config.yaml
n_layer: 11
n_kv_head: 4
tie_embeddings: false
init_std_up: 0.0437
weight_decay: 0.0
final_lr_fraction: 0.03
seq_len: 256
Each number is 200 + 30 x the weight over its row's rms, rounded and kept within 0 to 999. Layers, rows and columns count from 0. The size before them is the row's rms in percent of the matrix's.

# up: layer 5 MLP up, 512x128, rms 0.257, rows 62-74, columns 0-127
# down: layer 5 MLP down (transposed), 512x128, rms 0.237, rows 62-73, columns 0-127
up62,090,132,227,202,207,210,163,210,142,280,209,160,179,207,195,164,227,221,191,145,184,187,184,229,242,195,230,142,187,226,220,177,196,171,206,139,203,181,190,190,220,204,246,217,214,182,197,230,233,179,204,173,181,206,181,210,206,184,228,194,231,252,221,193,180,216,142,251,208,202,194,244,217,190,215,210,234,169,154,180,203,206,217,196,199,239,215,210,174,230,224,243,148,202,274,210,226,191,172,157,203,160,207,184,162,237,211,293,229,239,197,229,186,183,224,193,191,225,161,128,223,257,175,173,200,180,230,210,185
down62,090,194,138,204,227,152,177,168,212,187,240,197,179,146,203,244,223,151,228,232,187,218,165,216,202,309,199,181,198,255,210,195,209,199,196,222,248,235,201,132,188,166,204,222,189,215,246,178,234,210,203,161,156,230,197,217,201,190,179,199,192,201,192,227,188,252,180,168,252,209,216,221,242,157,167,206,138,193,189,277,193,221,266,195,188,231,237,158,205,180,218,224,234,140,195,196,214,219,188,213,157,168,194,211,245,157,191,199,201,223,196,194,174,189,177,204,219,234,186,225,163,161,228,197,149,215,207,213,184
up63,105,222,210,196,211,259,217,198,211,170,234,143,201,212,181,215,161,191,236,222,248,190,269,198,221,191,208,189,215,209,156,174,173,271,204,156,225,141,167,165,213,233,198,196,225,240,211,214,210,130,156,221,206,228,199,159,225,194,200,170,187,136,209,207,242,219,190,194,191,202,156,206,184,178,214,172,149,220,248,234,228,244,178,179,188,192,224,180,159,216,165,240,198,221,192,179,179,246,218,222,288,216,208,232,182,191,223,214,189,204,164,207,187,181,193,229,139,176,194,207,252,149,168,227,231,188,242,149,180
down63,103,183,189,206,170,166,210,211,208,231,175,207,227,208,191,207,147,183,175,205,195,212,204,176,175,211,245,199,187,191,184,258,175,194,212,185,228,200,187,196,166,198,272,223,148,262,156,215,189,176,206,232,218,180,159,149,166,191,182,173,163,208,136,143,172,147,288,242,217,176,213,178,207,179,229,198,190,248,168,165,179,173,216,239,159,189,194,217,208,131,226,192,136,217,187,182,178,236,242,256,207,189,229,215,259,202,203,229,214,222,164,226,219,202,155,173,168,209,211,130,186,213,216,181,197,235,212,209,186
up64,086,222,181,179,198,214,171,206,254,195,193,225,189,246,211,280,169,187,214,181,207,238,250,205,174,218,203,234,225,240,242,174,166,187,207,172,206,191,179,195,189,221,217,192,157,176,182,188,212,243,166,195,195,180,181,165,248,172,178,218,162,138,189,205,200,204,218,242,170,156,213,219,198,211,247,203,209,249,181,209,229,246,213,186,139,232,243,202,198,223,148,267,204,183,178,253,265,193,158,214,158,264,178,206,213,200,136,218,217,215,201,206,203,143,244,212,193,235,193,166,190,227,186,231,195,245,191,271,213
down64,093,221,222,205,194,224,176,212,192,191,173,228,204,145,238,170,194,185,198,209,150,213,173,200,170,206,190,202,216,179,217,167,210,208,217,150,206,213,205,218,255,157,189,212,224,207,197,215,190,190,203,125,165,208,204,235,174,225,245,178,215,217,150,275,166,173,191,216,225,209,213,172,218,187,188,197,142,185,215,191,178,219,177,228,212,128,169,197,215,215,261,205,150,154,261,196,229,220,166,144,211,197,201,223,212,177,242,218,222,147,186,241,223,189,212,184,202,261,216,281,218,150,244,199,238,198,209,252,131
up65,100,228,192,186,191,201,202,191,205,218,211,242,239,240,244,195,184,246,253,216,227,223,226,187,185,184,257,208,183,152,201,221,143,204,240,231,206,235,196,139,178,216,203,181,171,147,152,149,168,198,138,220,192,202,196,222,203,203,180,220,202,208,215,207,185,221,210,162,165,168,128,171,227,242,141,157,203,209,212,216,234,203,237,222,240,204,253,191,194,149,190,183,183,164,246,245,254,219,203,221,251,227,205,256,213,179,220,181,209,221,238,179,253,171,225,205,216,159,147,154,185,238,214,182,173,183,173,195,226
down65,104,136,175,210,208,169,157,205,219,192,199,178,210,157,155,178,212,228,192,159,132,225,201,176,175,192,266,218,220,158,192,171,250,175,185,167,201,244,238,183,215,181,237,164,257,167,183,188,241,181,155,170,208,202,189,288,191,214,231,169,211,183,182,259,200,170,189,208,237,219,143,191,227,204,187,211,148,198,197,180,256,253,202,212,176,183,165,172,152,236,241,149,170,183,206,273,185,193,199,176,208,220,215,203,188,172,245,239,171,197,184,219,168,184,207,231,245,193,237,181,202,225,211,214,191,200,219,175,207
up66,101,150,194,188,268,184,206,162,160,226,167,139,232,219,224,218,221,196,200,209,290,177,190,217,195,262,209,181,161,192,185,187,176,165,176,185,174,193,154,190,219,216,241,203,195,240,183,185,211,191,149,216,168,244,217,188,201,228,150,189,197,240,213,223,232,244,182,279,196,139,214,228,247,187,231,196,207,225,230,263,151,196,199,192,220,252,210,211,204,218,222,218,173,129,214,199,130,174,202,224,252,189,214,234,200,204,225,215,222,192,204,213,214,169,207,212,159,216,207,180,208,226,142,184,225,201,164,175,189
down66,113,223,225,216,170,273,160,234,168,224,208,201,178,227,226,219,151,202,220,167,238,215,185,166,155,210,258,214,199,177,157,214,160,147,216,185,173,189,193,180,258,143,253,187,217,241,192,211,199,222,151,207,180,172,156,177,205,175,192,136,219,257,183,232,181,163,199,183,215,218,228,232,236,190,217,186,187,141,179,240,167,148,180,218,183,173,205,225,189,220,187,170,186,141,258,193,199,214,155,198,174,200,169,207,244,206,231,209,248,183,221,252,152,165,204,252,198,238,226,233,212,200,192,228,233,199,181,185,201
up67,093,167,260,199,229,191,217,215,187,214,239,180,212,169,215,186,222,176,212,205,184,206,224,232,168,243,193,196,169,207,186,182,224,243,292,213,261,168,231,228,122,213,245,259,215,190,179,226,177,234,184,225,168,215,209,155,193,204,192,213,208,158,248,193,151,190,230,182,219,227,222,184,177,239,238,167,226,206,223,218,208,206,211,254,210,209,234,230,177,190,242,144,162,225,206,259,227,213,224,189,197,180,223,202,155,227,197,201,174,196,238,204,217,129,160,204,202,195,211,223,188,188,122,188,141,162,192,159,210
down67,098,254,124,199,217,229,197,194,183,190,195,220,200,204,148,232,206,165,210,152,189,183,145,209,183,192,189,222,219,189,237,178,205,145,155,184,198,194,203,167,222,229,178,205,201,242,248,182,219,231,200,198,220,210,218,218,192,226,223,181,200,239,204,253,205,187,172,252,228,175,198,201,218,176,211,218,192,191,182,177,187,199,217,175,228,192,171,230,126,213,190,203,193,201,194,208,225,220,209,232,218,172,185,211,249,188,237,190,162,192,205,227,224,210,222,185,218,291,251,346,178,171,206,235,166,146,219,217,232
up68,094,216,173,257,203,227,179,180,204,221,178,210,264,188,163,173,143,202,248,214,210,157,222,217,213,160,235,132,120,206,174,156,238,186,249,156,155,229,207,161,221,238,141,222,244,201,245,198,200,148,211,243,132,181,244,240,189,199,232,171,179,188,216,197,198,205,212,247,210,141,194,174,211,210,212,207,171,162,215,202,161,194,199,219,239,170,233,207,214,232,208,171,213,175,208,186,193,194,237,213,176,242,198,202,169,248,205,205,192,190,254,243,208,222,163,190,207,212,208,168,174,199,206,177,147,185,162,230,184
down68,092,167,206,214,181,175,192,177,248,240,235,201,155,228,172,141,194,186,207,179,139,196,178,215,165,234,234,204,233,269,214,242,224,250,232,223,224,143,216,227,216,187,171,159,152,141,232,207,197,208,192,191,199,179,204,179,185,209,210,131,191,215,222,198,219,205,215,241,176,204,222,200,206,176,221,192,209,168,200,133,222,203,217,258,231,207,197,136,158,254,220,187,207,185,185,209,160,213,128,209,235,194,220,183,248,185,230,200,190,157,227,228,190,179,212,224,273,231,186,209,219,186,241,171,156,175,209,201,250
up69,106,150,195,220,155,165,233,234,160,192,177,259,217,262,230,185,250,176,159,177,160,206,176,198,237,205,185,193,239,190,235,176,184,211,229,188,236,209,181,218,175,157,233,230,208,230,223,216,155,163,196,154,157,207,175,211,237,209,217,165,166,170,193,222,241,179,245,201,191,197,150,221,202,227,206,224,234,240,189,211,193,175,213,217,162,187,192,247,168,194,179,145,199,192,229,250,207,200,232,181,192,183,203,183,188,148,127,233,190,163,220,201,177,211,238,164,169,229,177,164,226,181,165,173,260,220,117,232,217
down69,104,201,237,186,241,173,220,233,166,201,165,151,217,222,207,203,234,245,219,225,202,179,223,175,188,212,217,164,202,202,186,209,170,203,171,164,238,158,217,212,216,140,231,201,208,225,216,172,201,221,182,195,193,216,182,273,166,158,174,192,147,224,218,221,212,183,232,175,210,251,210,162,182,239,165,248,178,188,152,220,212,198,252,174,195,207,217,132,197,268,254,209,173,217,231,233,179,207,201,192,206,221,181,116,191,256,198,201,211,211,245,180,202,140,132,189,188,175,208,140,211,233,169,234,225,175,156,220,187
up70,102,239,155,153,195,202,168,182,122,207,193,166,204,225,184,242,251,163,175,227,213,209,166,142,178,188,212,206,234,276,203,205,250,200,184,236,159,192,183,160,191,227,211,215,226,195,212,228,209,184,193,234,228,193,158,201,188,208,190,230,192,192,193,228,271,188,158,196,204,124,166,233,196,186,205,176,175,169,200,194,138,170,173,217,167,266,216,144,161,214,186,190,183,192,242,202,178,228,177,226,211,171,196,202,191,170,185,198,179,175,177,175,253,210,186,184,157,209,251,194,219,194,172,193,274,179,215,269,222
down70,097,228,218,212,218,194,153,230,184,214,227,168,174,211,157,142,194,228,181,240,208,170,208,163,264,141,252,166,189,178,206,215,213,230,273,191,231,193,218,184,197,260,156,177,214,153,193,185,222,204,187,230,179,200,177,195,193,165,186,197,193,193,253,187,207,178,176,196,147,168,228,172,165,202,155,164,224,149,210,176,227,261,242,239,231,182,201,179,228,177,177,165,172,199,177,197,190,218,286,246,170,189,217,249,169,190,179,214,235,179,200,169,196,227,176,191,175,198,265,220,204,207,165,159,225,222,157,185,234
up71,095,209,220,153,196,226,230,198,238,250,219,234,182,174,165,151,199,157,173,204,192,192,146,174,207,217,220,201,196,205,171,212,237,180,197,173,207,155,169,211,227,192,210,193,206,233,224,233,216,247,190,236,195,195,211,149,186,187,195,237,190,183,276,184,253,146,224,176,161,219,162,209,150,194,190,236,180,243,235,198,202,192,242,226,243,197,232,181,178,186,225,148,228,136,171,217,229,212,253,163,207,239,180,142,156,179,158,158,190,200,189,200,187,224,179,155,229,153,230,194,249,220,182,243,222,181,143,235,231
down71,096,218,208,112,228,197,157,197,216,223,198,242,158,193,206,165,215,194,200,181,161,220,180,204,212,200,165,275,195,186,213,208,216,141,237,206,159,165,204,183,178,213,174,204,199,171,204,175,186,176,254,166,234,162,210,154,197,212,180,194,222,232,150,189,199,212,190,210,142,257,214,200,221,210,222,176,186,242,206,187,194,184,210,204,186,226,226,180,210,265,231,202,161,207,134,144,176,156,163,188,227,193,190,163,142,236,247,196,170,179,212,222,148,222,209,243,205,213,207,232,163,181,243,131,198,246,185,212,252
up72,088,228,197,219,167,224,211,175,225,162,210,196,241,225,204,205,250,135,218,233,223,180,199,181,198,176,205,170,176,184,169,220,238,173,233,208,220,197,146,195,169,261,151,204,259,192,158,165,192,198,237,206,168,229,229,146,231,224,217,182,192,232,215,219,222,241,234,242,242,173,189,190,291,231,155,232,184,215,186,230,192,173,238,181,156,194,228,175,142,166,218,224,189,213,167,184,176,214,214,158,236,218,229,213,195,184,166,220,223,237,181,256,185,170,205,214,170,209,192,189,221,232,196,141,168,254,154,155,190
down72,088,159,191,196,190,184,220,198,203,200,213,181,205,228,219,207,188,193,219,178,162,205,163,252,176,125,201,216,276,213,187,175,192,244,235,167,187,192,167,173,252,188,182,194,160,154,171,232,209,206,174,112,200,162,220,207,186,168,201,153,208,195,206,282,217,216,215,192,176,167,284,215,189,202,232,159,164,180,203,174,208,160,162,228,199,193,220,122,182,229,203,182,178,185,189,200,201,198,187,167,185,147,217,215,204,206,232,252,244,201,188,246,211,201,208,157,239,206,182,197,155,187,249,211,184,248,180,180,253
up73,097,221,195,257,189,233,179,204,252,186,198,178,190,218,238,215,236,196,237,221,149,224,213,173,222,222,217,192,203,219,148,195,177,265,193,157,188,210,199,189,168,237,233,217,249,194,176,166,225,198,187,173,204,159,169,166,173,177,213,182,256,165,245,198,224,197,204,277,183,181,187,170,219,216,189,215,223,189,207,164,210,214,159,184,196,244,209,225,175,235,182,232,227,208,204,188,162,221,229,271,224,215,190,131,144,180,188,223,232,157,208,177,172,174,177,203,151,220,166,180,155,145,131,237,161,191,172,146,193
down73,087,131,249,184,188,197,250,270,203,236,198,187,219,188,168,253,155,206,179,175,224,177,155,220,152,190,227,175,220,209,196,176,240,180,183,229,214,228,192,216,204,201,168,173,169,187,216,227,190,229,218,163,214,196,209,162,173,237,212,226,179,238,183,156,202,239,209,199,207,165,200,152,193,239,218,179,195,196,226,218,207,143,208,220,138,169,223,139,225,163,192,201,195,248,180,238,229,176,181,185,158,181,182,221,223,234,140,226,140,220,221,194,261,217,229,144,190,214,216,197,152,157,248,171,222,242,152,202,197
up74,105,195,200,211,167,150,196,249,186,212,262,230,240,207,202,210,139,212,183,224,222,236,185,228,265,206,186,213,155,200,217,206,186,161,216,211,185,177,224,224,165,158,178,165,235,225,209,219,257,126,165,257,171,197,229,231,160,191,176,241,225,203,167,160,170,144,225,212,247,221,207,172,182,189,241,222,189,182,241,209,168,188,207,196,204,231,223,219,252,189,165,214,204,306,159,227,212,193,213,237,234,233,183,167,188,187,203,212,181,190,169,228,185,197,214,144,182,175,202,203,176,193,196,153,223,152,180,219,224